config.yaml
vocab_size: 820
norm: "layernorm"
norm_place: "pre"
norm_eps: 1e-06
parallel_block: true
init: "uniform"
optimizer: "adamw"
warmup_steps: 442
schedule: "cos"
batch_tokens: 16384
max_seq_len: 256
train_tokens: 122200000
max_steps: 7459
Each number is 128 + 24 x the weight over its row's rms, rounded and kept within 0 to 255. Layers, rows and columns count from 0. Numbers have three digits each. The size before them is the row's rms in percent of the matrix's.

# up: layer 7 MLP up, 320x128, rms 0.0829, rows 258-319, columns 64-127
# down: layer 7 MLP down (transposed), 320x128, rms 0.0797, rows 258-319, columns 64-127
# gate: layer 7 MLP gate, 320x128, rms 0.0832, rows 259-319, columns 64-127
up258 104:169144177124096170126168095130138164141186097129076134126151100136129141114152105161107130167159088081145135099118097119097142149146130127107073160147120129163151107094113137139159158124110115
down258 106:120141122124133128115110119089143178081152102122130133129138094115141116128111094124127111152115130152125144143101133153117099140160095110118171129131146094103145133107096109149093137147182115
gate259 103:118114140125132137123141152095163136127135152083136118110094112128106126152132092157129173062105149155137144127108181115100158096143108139064151111135112118126080161137157098148111109123173135
up259 104:146187085137141085119099106157130172133140092135132165120183110089176139115137124153133113116105132106105162127144132118151085099111163128123111126110118185115108144121143142145155115150117148
down259 104:122125124140136179154134119130114139146137162145104103121142138098121105092130088101145138139162126153096126120141134144114108138100119170124108122106124130142122121116119084107142152150146106
gate260 097:087149120125135116095178134147161132137125105121110171132141095155086164128144127163130109130153175129107094087108126161165157144144122095130082170073106106081119120152157161129185148123103151
up260 095:130144149129138136102154129134105144121097152158119137127151141126093119127142142114174124120161124122107099132125126142145087113130143107138083178126104115128117138119116082117146127129101121
down260 094:106123141181128127129096112157124101078133123127097110102130146139100086116094109150140095129156144134140152152088145146135171137095123124119114111124101141079104172123146148082135136189138085
gate261 100:112120167144164119121109108148147122143124118139131122123128085149123090142150152095143119157109109099097111156139150085102169127106128122130115122104122142128121189146129064092172118116123126
up261 098:135111081129108136139098118116121109144112121115122147117128094109116125158102101130120125112130137159149157136103135164138131144107139135114127156134120073135120132133175185171146116152131121
down261 097:103139169145177142106090135119140096141131152136162130124105119120148146104113078097130111132112124156149113116149108101100113103120108118107114154105161137130128161144123122128151117166145176
gate262 101:097140109121145136145096105116095131069169131092151128147103120152129130159133083137153139184150136176167079168146131128110161135142113085126119128146135155131090134102111149145162171135123107
up262 100:103093133087117114150120152145137115156116124134136136101116162093083121103126136143082122177109181128178181118158115141110092149145145119144151134080148140119130080141143156145094130149153122
down262 101:154135138136102128170130120139119102104168089124134155134120121105111134153139125126106093121156164143152139167061104134113151127079131182120137145127139141150161155105167143167113118137152134
gate263 097:081107191154094092156147149131140150130146106147134132125144105118112151123133110122134172114137143116117120141101159124139106107151071146133124154124157125109159180132090111108153122106109132
up263 098:098145161119105115169134156143107170130130130170107072088142130130114081107122112134125146099110114117151126167123095128116121152168109171126131125147133129110115156124091133109144132149117156
down263 098:098143118107123106127136114129105078121141119098131126156113102139126160118155142171096110125113145150170113149185162160167159086158096114164120129132117095131138154104106115135132105122130139
gate264 106:159123129108114111093131112089146171167125155167161151118117116138060158129107134152102119092078156134124096116130114155173124120091156144114125138112127129141190149150143116108139149123131134
up264 104:133132179128112160117142096118152155133143159125149134108105100166117116130113084129177125128088102156133158132133108105092152134111066150139132123108146114099142176142137111113099119121166134
down264 103:074164136091103125143131106149156125126085132178120117146171150122140112129148165145124182150096114140092124112083083129145125115110138145155117156127115169127130087124150172108151082103106118
gate265 100:141142137119084155120091113136181134102150141095118108121116128167107143097125090152153107126148148146115106120128156137127140137102144153097154156148121124106164127128118128139145148162115076
up265 096:085137141147163124139138180157164109095121139099142085140130137128123133118124128142102144119095117103137119135123116143115105125081136121160095107138101142129113110133152135151140122135127161
down265 099:152095101149131130173104146089117128137164120193132156142111132075096119147131168151121106134152111095152145153153137108128129150181132093117135141158163117154173159120104107093127118114137172
gate266 097:137111121152144133127143098109139105166171104143106187126137064144117120127125088127143145165133129098170104155125144103132097143120099136131079144101089134109132122152136101119161098149110131
up266 092:146155107104136136107111177129144089066100138087168113131143103147168132140101122142171115127121161123104143104140155143132164113130160150146146118122104138138163127137119096145132149145132096
down266 099:132157146087106099162089125121125127129107105128159115151168156095154149105125142108183185096148111157098128123118122142121129126124133131113146149113157152115135091107125139139064139127091159
gate267 100:079117106136098151129150175140127136136137164092108108120101113126104106046149149160119140156116111158135117148127116102179117132109130126109138179110123157116145113154144137105169127092114166
up267 100:086132116171099174168157194136164157103095158150112122148106147126129108071148180105113119115131109124085118163124138120147136111102149143116119136133091156140086109148148104130117125168113128
down267 100:198164102079144135135116118158125138124097106127137095099146102133129128139132122146138135140123154125143157127150148138100088123099140124137090079112109120176140159153138126095167109118129133
gate268 102:152122109128118140129155130178118093117153130117057173163143099139149103139134121158156096127152111091112113104121106103154135157124111166133097149105147111114128147129115100147148156154143153
up268 099:133136133151123125147115075123086135159089182123154120088129130116091150147147121110110159114136128121156138105164120130125165155142171126104148071182129150119088133103117109155136166101163096
down268 101:114132152089116135074108126119086168105183099139163122124167139141123136143157074179126116102093107116081123142127157141153124154130139122127145129084163121113133094132120117118176132152120144
gate269 100:129113104143134130117096122137132171125099139148139144067105105110098118143120089145107122110096150110112105140130131136157109097126130147077145151086141152135118138199140119116110146130134120
up269 103:107144154133169135117169133112092127135147169143144162142093143098109132133123161107137112140115112137093093128173154119137071130143097102083137184125161148087129112136138141087140116106134132
down269 102:143143095158158138126119081134101123062110113184185122130146136112112132151110120113157104154127090103144157119122177142111130163112140139157120158135143118156119156073139169146141116135111113
gate270 099:168122196143195111161076096120116129163153138142146131145118117144130139140124130150142134120087150121110141093131120133116089143179112124128113126086155138102147156162105136134107117129103134
up270 102:145187086142105110137133103105126125142104086166102138116140155132090154132114137163139139127163145123100138120158084093144137149123168120172146136110127144166112139138151116129155125128106146
down270 099:100122123135128168077120112126116148122097176163132135121103143085114129173173165109141180145103148133149117146096125058174130148136125125111155139150151114159120128108126101121181143113119123
gate271 104:144155148129136151102151115144113160132171138157078167145100085149143125124126117141106150153146128127105132137144108161096182141113145122128115146131170129152130140157102156123116132112130203
up271 106:105169134134147127112154092111120114135112150105135149130109089145108153169122108124107153089079110170084116133136116079181147150091137134109118114137123141124155098153106156109126128129123158
down271 108:114096130145108149138151138125135142115164123115144147093109106110137135127135131080125139129162118133164137158141098160094149070114115151126109140101078148147141099121144095125151123145131104
gate272 106:148169109144089152167126111142115100147158110126110185095095140101127101132119111154138137149100119102100117145158116122129099164099152136140147127084152126112097176131121158099145155152114176
up272 101:152121164113115133133093159128148101156085155092135139105134154120160112158117084151125125133119170092126105167090122125119168114125104166147140135160130133154165137142208150102155123096091092
down272 104:157146149125118153090077104149160099152107152073118130142138105094142107097146110112117134140071129123136150162120108082120125135128151130124137179100114136113145145141093168098132163115107120
gate273 105:162138129135133164089101122105136178168103104111126092151144122096136136136095085168166143107103138136137171131133151144106135146150128153139085155125159156171137160129123124153146145144088141
up273 105:108126167106139108146119086189140133096157118135164159128165148105144115108108135160095133172175106147148122138143131158130086131109110098127118155126099072124098116103121155141169159132136135
down273 103:105121140092164101143146108127077156139145089133116074138125123108126160101177143110151121109111156127115148118148118130095163076139089144133117098121112125151126142128109101151123139167122074
gate274 096:130103102120142114119155084154142134109131111110089096152098094122123106104133143088110123130145155114090154152124134105121116163101165148112120112173129107082097106132165165089143127144157152
up274 099:127132122080136108103091116121157154124146118118092081117131132153155091087158129114144102090152154094129126135083088137096103142151160152121123107114108147094133107144119172080140163170150141
down274 096:134117121129180115114152131143115091115088118159073113137156128098119143154126137142103126111099151127152143132131154197136157163141122148124127131107109143124110099099154131137156056169172121
gate275 099:115155173118150149153139143125144125103150177122143146114102142137121096164175139158138111138132128083093109139115134141165084123122096153116127105113150132108142107147084091142152142110138142
up275 101:143145075090123092090136152136064128127133066156120159129161135124125158090129135125157131094131098136111174149147120150111146145112143163150118132118148134111130169100151142120093095130130099
down275 099:114126168154144150114206134108158171161134133124126097107150120138117106079136130147136158120152079152088113122122120121109064151105154127066146118122124142132110119143163153098110089120127150
gate276 094:141107144108109166156164127107147157143103139140134128143099098101118100146133129113102071138116137134181108173143138148111071123058119136127133127146102131161139115152169135120130137120144118
up276 096:096138114136115090092124123115109084166124109139101127132136152152172125134116135121094121113152136146116194072156151172148160186123112139153136112125111144108129126107105173159128116143099121
down276 095:120148143163119114122129157135131122101133155097125115129134070122077133127130118152167122150117135113099068174079151172110117103144110146082111148087143162129094102149122125130125176129155151
gate277 100:128154078150172130163156126152123100117138118109126157136133118121113143120122077188101115136119124133165127134146139104130127136116139137095136125107132175085111150172094101123164170102131150
up277 106:130119150100123151164153177134108088141115099135127125127149147112072122119095152088127097093105133118171098149147166125138112121136147132094123114160093137111136160134168156115117107103151126
down277 108:105110097101115151123091109154136160096120181133140088104098123138143090106145094126115126129175142113138113127109106100107112155137139161173108172091126128148122068090127130112152084136101116
gate278 092:109133116146113103124125131122121154102167129105118133137151109088159127110164052166150127091116114142084110116071156126115140134097096142157136115111161103121156131111086140133147132130141112
up278 088:157117128138102123137116126106195135125147156098087119138091150143134119126111141155164103164121158155170117122107144144148102117165157153138143099133139114104111146149112110170133118131132130
down278 092:144168137123124141156156114089086143137111114125111082136133130127139087117125133088142169091094107145142117162152136130077106122136140078090113124099086125091127128107130157103120149143161178
gate279 101:166120141151130122162123117142134147124156171141121095114109109147120151084155126160145112155087115105151136118160132093130119125140143114114129153106112142102105127159113095123107168101165096
up279 097:139160098123118082118116151115144108136125092071126141152140103085116139142149124113152105147152146157068107125188154149127161145093127135141155107137120155145146111127149175163127111111077107
down279 098:129158143119109147120197130129140132117112156098151174139140110129095116072157106113126135098110143124083120128081128087120144165125112137131097097146137110128131143101121097123151161115151148
gate280 105:125119155111157110165155142122100140163173205131118176126130150150152087134123154136107102132117118102089097101157122095156089120129085117143110137149139107118138146180125156118129168095134109
up280 103:146156156162133113161160096150158072130093119115099138153139123180125152165117127130117146108163141143111167106092169166152115127084150100162135090125129106140106155094142119137122143162126106
down280 103:116126158102132112140115139135141117162133131101149114100135097119114142134146072130124173163159127141150101149067069108105131125119162148069128125153122166174095113096099135133126119148127159
gate281 097:151156136159105115128160127133091112137138144110111131138108133187150084131144113148159115140138109127147106158065101147144135125150139107096103108117132127089091144155128107126132148146156126
up281 097:160112153117142127076112160139161120119128113161153144098097138095124145151123155126135088120129134085162143134122136109154123117126154127097129156103113132145097133128146140129104127100138129
down281 100:134111124081132141099123116119101126133156090140127107180081153098155145150106146104124148078157090122096157125172114102121165137124145135138147143137170127115148132165110150140127109110177099
gate282 093:160092138115120135126167104118151140097151124156119123120123093137125103080112165133155109143135124115149126133164134137088134126095180118123094162098165146110116126137107104141135150158123159
up282 094:122178070134104129123136131118147125079149098139111129137101111122147097103107137180179127140075146112104135139149156094096109153116135152144103122122138125140097120146105129180142112147135147
down282 097:119094142135103117114113172143135124100107109161151147104095167112110163135154135083108140108144099134121137144092126187150153129155142119123137105113132150195161135097116125113095126121076135
gate283 097:136115179140147155137103099183143128079120121108119109093167152094152160131158078113127114098138146103130136155109125124104102139132135142108072118147145109080150141145120118118172185119156137
up283 096:128099089109106125117156116076104124139112108169114143126097103077145096130138116154182135134142129148120115109142137187143122114139121146141157158088109139176112148137104174129114077121119132
down283 095:136090132116125145107159146139125080169111149092170133096113109157159093156144132140156156104136150083108089126109125122130116135123132109144177110144095146147120117167162094121118140156105129
gate284 100:147181143126163158127102099123110106119093146147098087118148135133112119123123139104125137128162132117128100141141138115143135163110128116161125155127181117096152153103127152163137181143078140
up284 100:156158127137129122133138104141113114167130132097094161152118113174113185086132096172127150146158099119123137119127130112093155137135135133123105103123168104059101147150105114158075122145131150
down284 101:141122140084103122156115116107118114107119161121117109142117128144117108147104195131132119123078149072167136176083137145169105164115109141116096088157157142137175102126122121142161127099147156
gate285 100:151139118100119101166161133101114159155133151131139152060114091105110142152129120127160125120097113161148118115138113098165166130144149119084159179120157110154169165139138184108094154118121131
up285 100:096130134136129107126083154129158107122145121093134093143144116101073121099128144117120069124123129115111097142157124174139151137130107159121129084167082135118136148167139110108136180118127098
down285 100:133133110156145140141113163154139118144122128144129121141137194123162113145131126084120136159120166110137125149109151097147142105097107129096135043162122112113124117123111105120133134107145098
gate286 102:127161137168138114153153188139111144127127113139131141121084129134110164142110112110162096152120172097156133143128112108149087092149115147147105135127123133101171164140101126132112160123134147
up286 101:092107088131159098114133100130092120084157088111134114136156124143182156114104168147129150149105132103115149118143157116147118167117084109117137130096163112136137113105109145121180153162163145
down286 100:146138121076128141103103100147152148141133142137163085139162107159108097099128124121170121119138160089090128164121133106107151121098109123130145082130127184138126110135114094144083120159131134
gate287 100:157083149075145109152119111125138146132110147142147149070092146090084141117123113117107133092151147161130103115137092156140138117160150132094145161101115097074115139099110161183076152146106151
up287 102:134151137123135109109131147124128144136175134150143152106110125128096168143124155108149113091159150112109152100124141146163119110166141080114151100129115142109154167153149150121106108113134088
down287 105:155117143134142131129087130120174166137100135173082148172114107149157128105129188116106132192125102128144113140125194101172119109147096149150112146126155104117134140142156150141110104114124082
gate288 104:148131134133149148123130120132118105096166087108098104098127120119101091153116085141145121074137167132089105160105145162136130126157159128121115117086113143085150186150160094126152153093136180
up288 107:133148082099115118112103105092133121156125136127109112097135149100149137107109157151153152134125134146128118119087100114134075170117158103190128154143134121180145112136150131103101125162084157
down288 106:157134146094107163107134124117167102108124130159096148129077184145158126141111121155198128117141141119142133135119116117107132147141108148094108121154151136127104160091098104119132133145131129
gate289 096:141119131146116090131138083139110137101165133084074107161121129094077130088170127117129149133114148109141082129149137119155155106107113185166102131097112121134117124126094122166120156089107134
up289 096:150179131113121109138128151132060080116143130105095099122099145118134122155156125089125133151143150111113122118160135065154141161100092147142110138111162124104144125130128118144127123127158112
down289 099:139157116145120129104138106147121208154169103127125155112105126140132150135166157153137139100188150102116137144125146126109122094129109162157107095132107129147133124080085159098111122101176143
gate290 090:105118162131133095149122176115158126104153135104092149088129130144114141090171123146129122130125108093152179145107144147139144092122099145129116106129127143117193095143140123173126083145150130
up290 087:130101132109134095102097117110156115151129131129121155123106116169140136110136095106134172138170128095157164144120120149134118125149158138131074090111073111161171107152090098160166103144143139
down290 090:139126177121151125152164114112087154121173133105124150183133116125111100142100151144122137123094109169173092134160096168126085137121098114129124139127140161115112139119109130126104090134095156
gate291 091:122151136098126093179135113139095117131152139125147141151100143100162136089139150137096118113133146131163112134128133146088141104085103146104108109159131129146148158138139152132178122104104121
up291 087:126121149139124135128153136103114186183114110147113097142111136134121101113121137127108110069137133106097133155094091119113134102092084140106139115133152168129147123162180141139100130145136122
down291 093:131112108136109117126127136143151123113136158164105148132131104147145139135144120133046142144120112114142143087174101191121074159128131128145119122162144114175167131110132162098126062114125133
gate292 097:118105178127082123114124122165137093140160134129142142138117086122132089142096112122123077138129104120131129207173141155094160169077154108136131118140105140124153165129140152108147117147143124
up292 096:118101105098109124135102129147150097093137112157141079106179099146118083107152121125164154078119129136155074160122112117101156129138182122126102116159106159159137116155134144117131139135119173
down292 094:168116063109094136121159124110089097128096098130109138155119135138181138179105137138127128159167110129152110109150108111180172113096144142130154108129148114117154136131135119153182068140141108
gate293 103:114104083140140157184147153131131108087118136154143111132101097139119084143137093150133103074161132116115064144124163154149159131122096124120126124158140084150158124145084095126113135159121157
up293 102:099160141163142132134134125163122101091119166111132153155128123135105090113153136165149133125150105119116085158138162100120102132115131140107122088180156121096149111156107101119179118095123140
down293 100:149085100111108095129061099121149126140146103160101129162121184122155160113133128083081101148136124125143101103143134150176150117155083142209110157116114096125127125134121127140133146140089129
gate294 096:124130149170126107155080094093152123119158146126109138101122130172088103117150155164132147141121138103114102149097159133127152130130123090118112118158126121098142145153157114101119135185115158
up294 098:128186156108132128154126103123092126139160124156169151169116135119142169113120138144128145149141079155157136124133140131142162129100125114146140125110100087161117152105111128141147126145153099
down294 099:103107119149114133110120158138131141148143086078134089140078118156143121177125119080163128131094151136148129135146082131091101081138142103124117118158165132078146168133183132098155123133123108
gate295 104:136163131176147145144120125124157138120148104133086129088105068096134138098164077177112148121115169087132111138130112112124104067086133122127152136122115114121110125180143143118147124111148127
up295 104:091113130121137087126131102130124074147162144075170166137107164171102122135096147087152122125164112127145157077139159145165112174138126130128105133146121133121144124089122085166094141137102108
down295 100:137106134121136113122134123123104179129132153105148123097078117166108127145108142127150110129165108135158117159116111111140170135108166150062092153145128142125099140091103092136117149168112162
gate296 099:129146117141130145128066124143121151194142151118128130054123112141123137165149132108141161086115161127124134109121108114128113134133178148127127143178108128126137157128097075157155118137149129
up296 101:118119124124138113141123149079126061131151113140123134167124146123101115125071168137119131182107066146105122117158167136120153149132085101121114164092142131119156114123154178132130130138123151
down296 098:149154087112159145151161142134147141134081165137115140138137147146143123127095140130163170099129155144147103129138146088157079127125136165098147122097161160114099150145127131083083186131105140
gate297 092:105138152147125157134136130133088125171144140094105117106130121134116147143156098121098092079113135079136150129126098134160110152137142121111093135109158174127176138141119157135138146120116128
up297 090:128109158112117148136106101096103152146144126098166131097134076138100165117159090150061125162122153102163151166101097093129107111161124122102161122138131154150133163127150151117167141141112169
down297 093:106095103123127135157115151141088121117178124094099166144124137121143164146121143105105109126067124111142120097119145144148123132129135114145106081143154133173095128140136201146098128120132110
gate298 102:144141118117114138118124107091132142141116135103095173115116097109085142102113098164170150111105134128145099138151110119100145164127170146158149174132151130156118175091163095112095124169128134
up298 109:150145091092128146123098135135127154089127119144097121144140151132119205098105118172127144120142173125128112108142123150117187123098161138131129144136128139108082111139132133104102103161111151
down298 100:108108125107165149138122128108131153118121131150133147139124179132088102151135145111088104126129120121154161149131131186152149113162109156150126105113122148147150117105102126104128075127130108
gate299 108:110104150127117134097092116116109167153155148153166107148090106096103104124121128163145132163088124099156096178155126107106118104109090115142096196109141120113120144145107133130120123146152163
up299 106:116140155147148125157128083096200148114097126115149137132159092145106164071104121129125134142157143093142149122143149152095177134126143115114149136149135105132109152131122146118110120165105090
down299 106:103078140130129091136116129119142109127158133132130151141149126156116122115139119137116097116121143145111107131111094077134132138165111095135165112146092210134155128117110142106120077136112125
gate300 103:093162128124116138148134131147087125115164139091144097102131125136113096105140124150168123095146090131111069134096143150151107143118125161116114124144123159141133121129093127113134217152115121
up300 105:107132135136153122153127122145157167131111149139117115135155162107121145115165076155148120124157109100142133154160148082155125096096089097087164112162100131091189143093139133113126094105137128
down300 106:147086079128115161140111114113091145106114148172119126152086135102168141123108105063086092107108112128100137144143153087159136155136177156150156180122128113130128089131173100116164129124139138
gate301 104:126122119114167138127150121127121152136151132086109151109148101092126122120128072135138147181112138117141136148125116097152153129117141125121134119181140069116150133158102173102160124123132183
up301 103:086109143139140076138126093098111077151103110156140145134129139152115109133094149059151138124135162100147116104102105111127107155145096116128097101098128100142142158141153115098105136117164092
down301 104:137095097121196127125128151077139176139090071081148142136108106117114120118132115155153117173130122133154133114160088095108150071148152110123127147165140116109121114100093116123100138172139145
gate302 104:121130112087100136134151118106137122112125120136098099161097101108137132141158096192116154080178145139146153107130110123100146130145123149097137128098103164158147157156084136093120126125095074
up302 106:152086127125155126127148135155167146154114127101120131112151156111134130132124111124135119171136064086161084134151161097181161125155129128089100121078115161133153123128147175069119137124157134
down302 106:108091140148122116108173142159080166166138073125146150114177145104143161082149161149142140115165108119087134093134139162130104138084156143156092155120138119093138122111135130148060122121111134
gate303 104:168167079106110112163115116152113145124116112123107137135122167112117153086156117107119147119070095130121136161128079088139131132130154183082129127154120106126141140172129107108139181131108150
up303 108:108089146142103134088152130164126152126129112149140136144104119159132088137151154101118098158131131080169118136072114114122179114131096120178105097099124145129137104118148142134159105140152124
down303 107:146128116098176137149130147072086126131104090161131099113139115137146159162175144125130089108144126091120134118085111167119091074146130139159131109145149138128116138159115149127087116118155113
gate304 102:104139160154143120105103146191098072121165098143132112107143121104106134157139086138148105080141123096152122150133145104108179134151115136085093102128137147114135154154143109110121141119113132
up304 102:124155124140151161117125152128108137143089122156145117096119147134124092087150155140086127113117102094141095171097115122134072164141133103136126145101141145129122108183151083109101140107150150
down304 101:152169132168131147101121133132120124117101124098099124112095109140118142155101140173141098144121112112163108093130061163117110151143111105120143115167112072149120134115128088160120099146146137
gate305 093:160155108109126106150119093088164151091169130112156109125111113151096115164143137117156087088091166119112110108160087127137121131098121130110099164155089130110148160087123149129141143105083130
up305 095:102144145144118106145120122127127087106105133121135166160164128126141125112110184131067144091153140142079136115120151170130132162106127138151124103150104121147145114162146113159124110133147122
down305 092:103161108118122166108130162129094148128143137113089127136150144154117128137124128145104114145161129092150132140121145093148122120160107099124097128130139101139183123118163102103104143147107113
gate306 106:138142100147129127154128093158129161129129142161124137122117120163104173140148111111109132138102124120084146120145120087154143104127130146087110127101134138143094122150082137074178137112118142
up306 105:154139122134127160148133101129145181114112109140105114118158156145131180141135092127150115105152086094124146137129129139136105120141112114121116179079128122153127128119113080100136119116125147
down306 107:114107147142131128115169151142084112129137127119162083124140109171130130159108131136135149086108178171125128102139133193122162139130129120135156149125076098083121207163125138130104139137102105
gate307 094:103133122103128084124109146197114127119147137111147158092161129090111124110133079155151142115133146082132106140117099129143105111125157101083118190155116154067154144149154101128126114125124130
up307 095:128153140124171087160168115131109166104105176104100145118084138132161136111125133152143117183180097149141134089114100132117099101141134126159126177083098126128110113146138114173115154135105134
down307 096:132137130134115151158125111103127145114102124132109125162194148117123150169103131074108177099132174115116136105138148097123122129181138116123121102088101083125152134136121163126135172091132121
gate308 108:134106172112135099120125148149113110126156129142080098131127140105126102082142111191116169150127125158157090090095107157150111130101158142113144143131130107110127121162112142141111183122128109
up308 110:080141122142148141147112082115122126115135132146152140093117153157099123181059148157181158144104138122151124101182098126104127170128153133122129136108142123110145125114136090097112143128159098
down308 111:163112078136114128125129152146093141140143106068132116104126115084138114144152154117132135125140046118175136140136129104131130121178185156121122160117119150137148146174175123123151116119113165
gate309 098:163088180098139195086171110141099127108149098152109113127119081133158144144145101143169112153127123135120141123142123079159178121105136164140112125107146131139113174132105119145167162112121135
up309 101:121124117147146142081120124127118081170078127126092134127151121108095122161158098128139168133168146125100168159119119105132072144102140087114161141098090136134180142113118137100092145120103133
down309 098:107120089132131156156109159145152103131126137115127119137123111149161139112113130120089149120141098127143163112095085121100131126119123091129141147110103154125134126155109093157097131218191180
gate310 107:120102124160137156168205087132093154138104146085092099100135137134116131125121107126166135127122138147178139122115144083121128128098113147067140163117142124144126146129111135130098136140096130
up310 108:103157086144148097128113126138145124137109117102122113123118156150093130143070132142079104121097159102146103132095157126184106127124124133131113129105109181131147139126165107102189141108142120
down310 107:108135132113182167132116140113123117112138146112174172146133142090123138114112190099144137115129087122106134144110142099094118115141124085146114133142128111129094107093123160159094114182116109
gate311 095:082111119163139124186149145083130141140149122101130135120103105113108103150112146182153121131089137085122151173077106107154106156168104132124108158130198124104157141175080126157108137118142149
up311 091:140124070151123125111121131092147186116117078092144116113122144112102170141167141147140166130086155106097140126098145116131102167118126170150102103093157155118151126188115107141114147104143149
down311 094:116097094095155111183121149119112143123139164125163139143133133127167093143094145161108133123148126133147113130123151146121108145152154125103143117117138136112130103152102091114128096150094118
gate312 099:160131159125119114157137143166138127094109113147132114163115099123139115125113123152134091118181113128140151124149158131134138122094100153118137134110138094123155174132137127129198107141155114
up312 098:151105129141162093159087103127096125150123126153106156107100119167110104093130156113108098115130110139178135101157140153129148136124132151113117109122176123146137127124111091124154097120170135
down312 097:143133139125118099157118121122121178150147088095116125138152150110151194131177099154143116125105169133134070123126154139127134097150120174131099141150125120133122126171112144134154118119091126
gate313 104:114122119154104178149111116112110137109127116064122147112142099143136100133160114125118145178114142108096107161122120135090109131079085131131143131106175166127142147159102147133170129149142099
up313 105:123087159057146103132139153144139130096136099116124112184129132107138128130154123157134123117127080134161112142129156108191124132120077128114115107138121142092146110137158134133142113133143138
down313 103:143152106164139124132140150142153126132142128153072149141120152101135078144150164099092098143141133141138172155150127113126125125100132098153153123121081067111114096132128102125121155108155129
gate314 100:116081120144150137113147131101148132141122172097167128118151109131098160113099104104152165126138174150135129098108111132150127142137139114129087124140154144164109140145156163112116137156089143
up314 098:108136112120124101151135109110098147115109109120147102120082096132142165137165138110130129094109090124152167167138104088131100095132108123105102173129132137150170115153122098109132113142124157
down314 101:095097160096134155134132128104107100138127132109176145142156083123143171150143101115103131131098147113113116136148133091094136131164110115167175131110139153105159120133140174117081129150065099
gate315 098:100164145153090143151116105142096129167137150128091135105140131150122150139144120186136162148117120100076089088098113102116113092101144169120087138149129071143141133143131177132136159104112131
up315 098:143157144140145127139158160125135187101123106150162167112157107112094105148149143146183129130085111106122098144113156104156127160131120131093160122117155119136090123092107134077155111114178148
down315 100:136122128127106141098088126126152104105120088081163119152165128133159141103130106140180126109126147130078147114160109161152148127131109111124117135142099152108175151110096142173082126126128152
gate316 101:079182125157104103091094151134101104132177140159116120154154152127105113091111139095121097113157139125126109098104164117168120127133168116130127110174170151061122141135100135108108161130126126
up316 098:103116157158123129121137138118155068110129155146149116126116129110136097116132110087090129122076088109166115141056147115114139116137114129102143122103102140081152113151138125133155126129157170
down316 099:156097134092112110158126129164125135121175112140134144114118111112130103153121101181110103105169105129109149167185098162121100119162092146159146105146132115152139154124184141086127112095088083
gate317 096:067110135178081138090112173143102111154119164099116115140117141174068170128148109135104117148159105094116113118078132148115188138133096139147120157167101116095134122102125114156168149130109111
up317 094:112135140143089132108111134131114118115177136118134134129167139125080164124113077095092131119176108117081088132087118138137118120109124112117121144148146123104156092122115158151122110143118148
down317 096:104093102111101142119148132149154121140162130177137164136080131112112146094142170101138146142101102114147109117133162139134130150127116113148125106131156113140133174111129112116147159120127116
gate318 099:113098091137159111179127136127126177142090157079141075141115097097124100150149117129166123106151121117129133166097151109078127110105115154119133151104162169124118143135116107134162162128154090
up318 103:124097165143192094145153151118127079138071148121123113093116137055151121142123122127152116114126162153147131129098149111144131140122121112172152090126140154107152156119109153129174127140145129
down318 101:169134098102126080152162139178133129087106125152121082194167121113131136133117073141081106096187159130157154125148096140132142157174137121122149144151115127141153119128118099122127102116116124
gate319 105:138134146149129095132161103178125134125147146147135135151113126137098126110127062156165112101122136095074080148154090133115109150144055151091127145120148110116149174107133133103127160105124119
up319 112:129137141120074093092179088160130139135134119126132100148096171143112143136093087106136105098140138133126144101142081145087116136099100126134135112145162112153132146132164154152142134143126092
down319 103:153125083089142102142158105127108109139171128133132135131113135132120111130145113142196133134147105118139154114108107130128118115098146096122112147119121131162154129132117156123152108043159108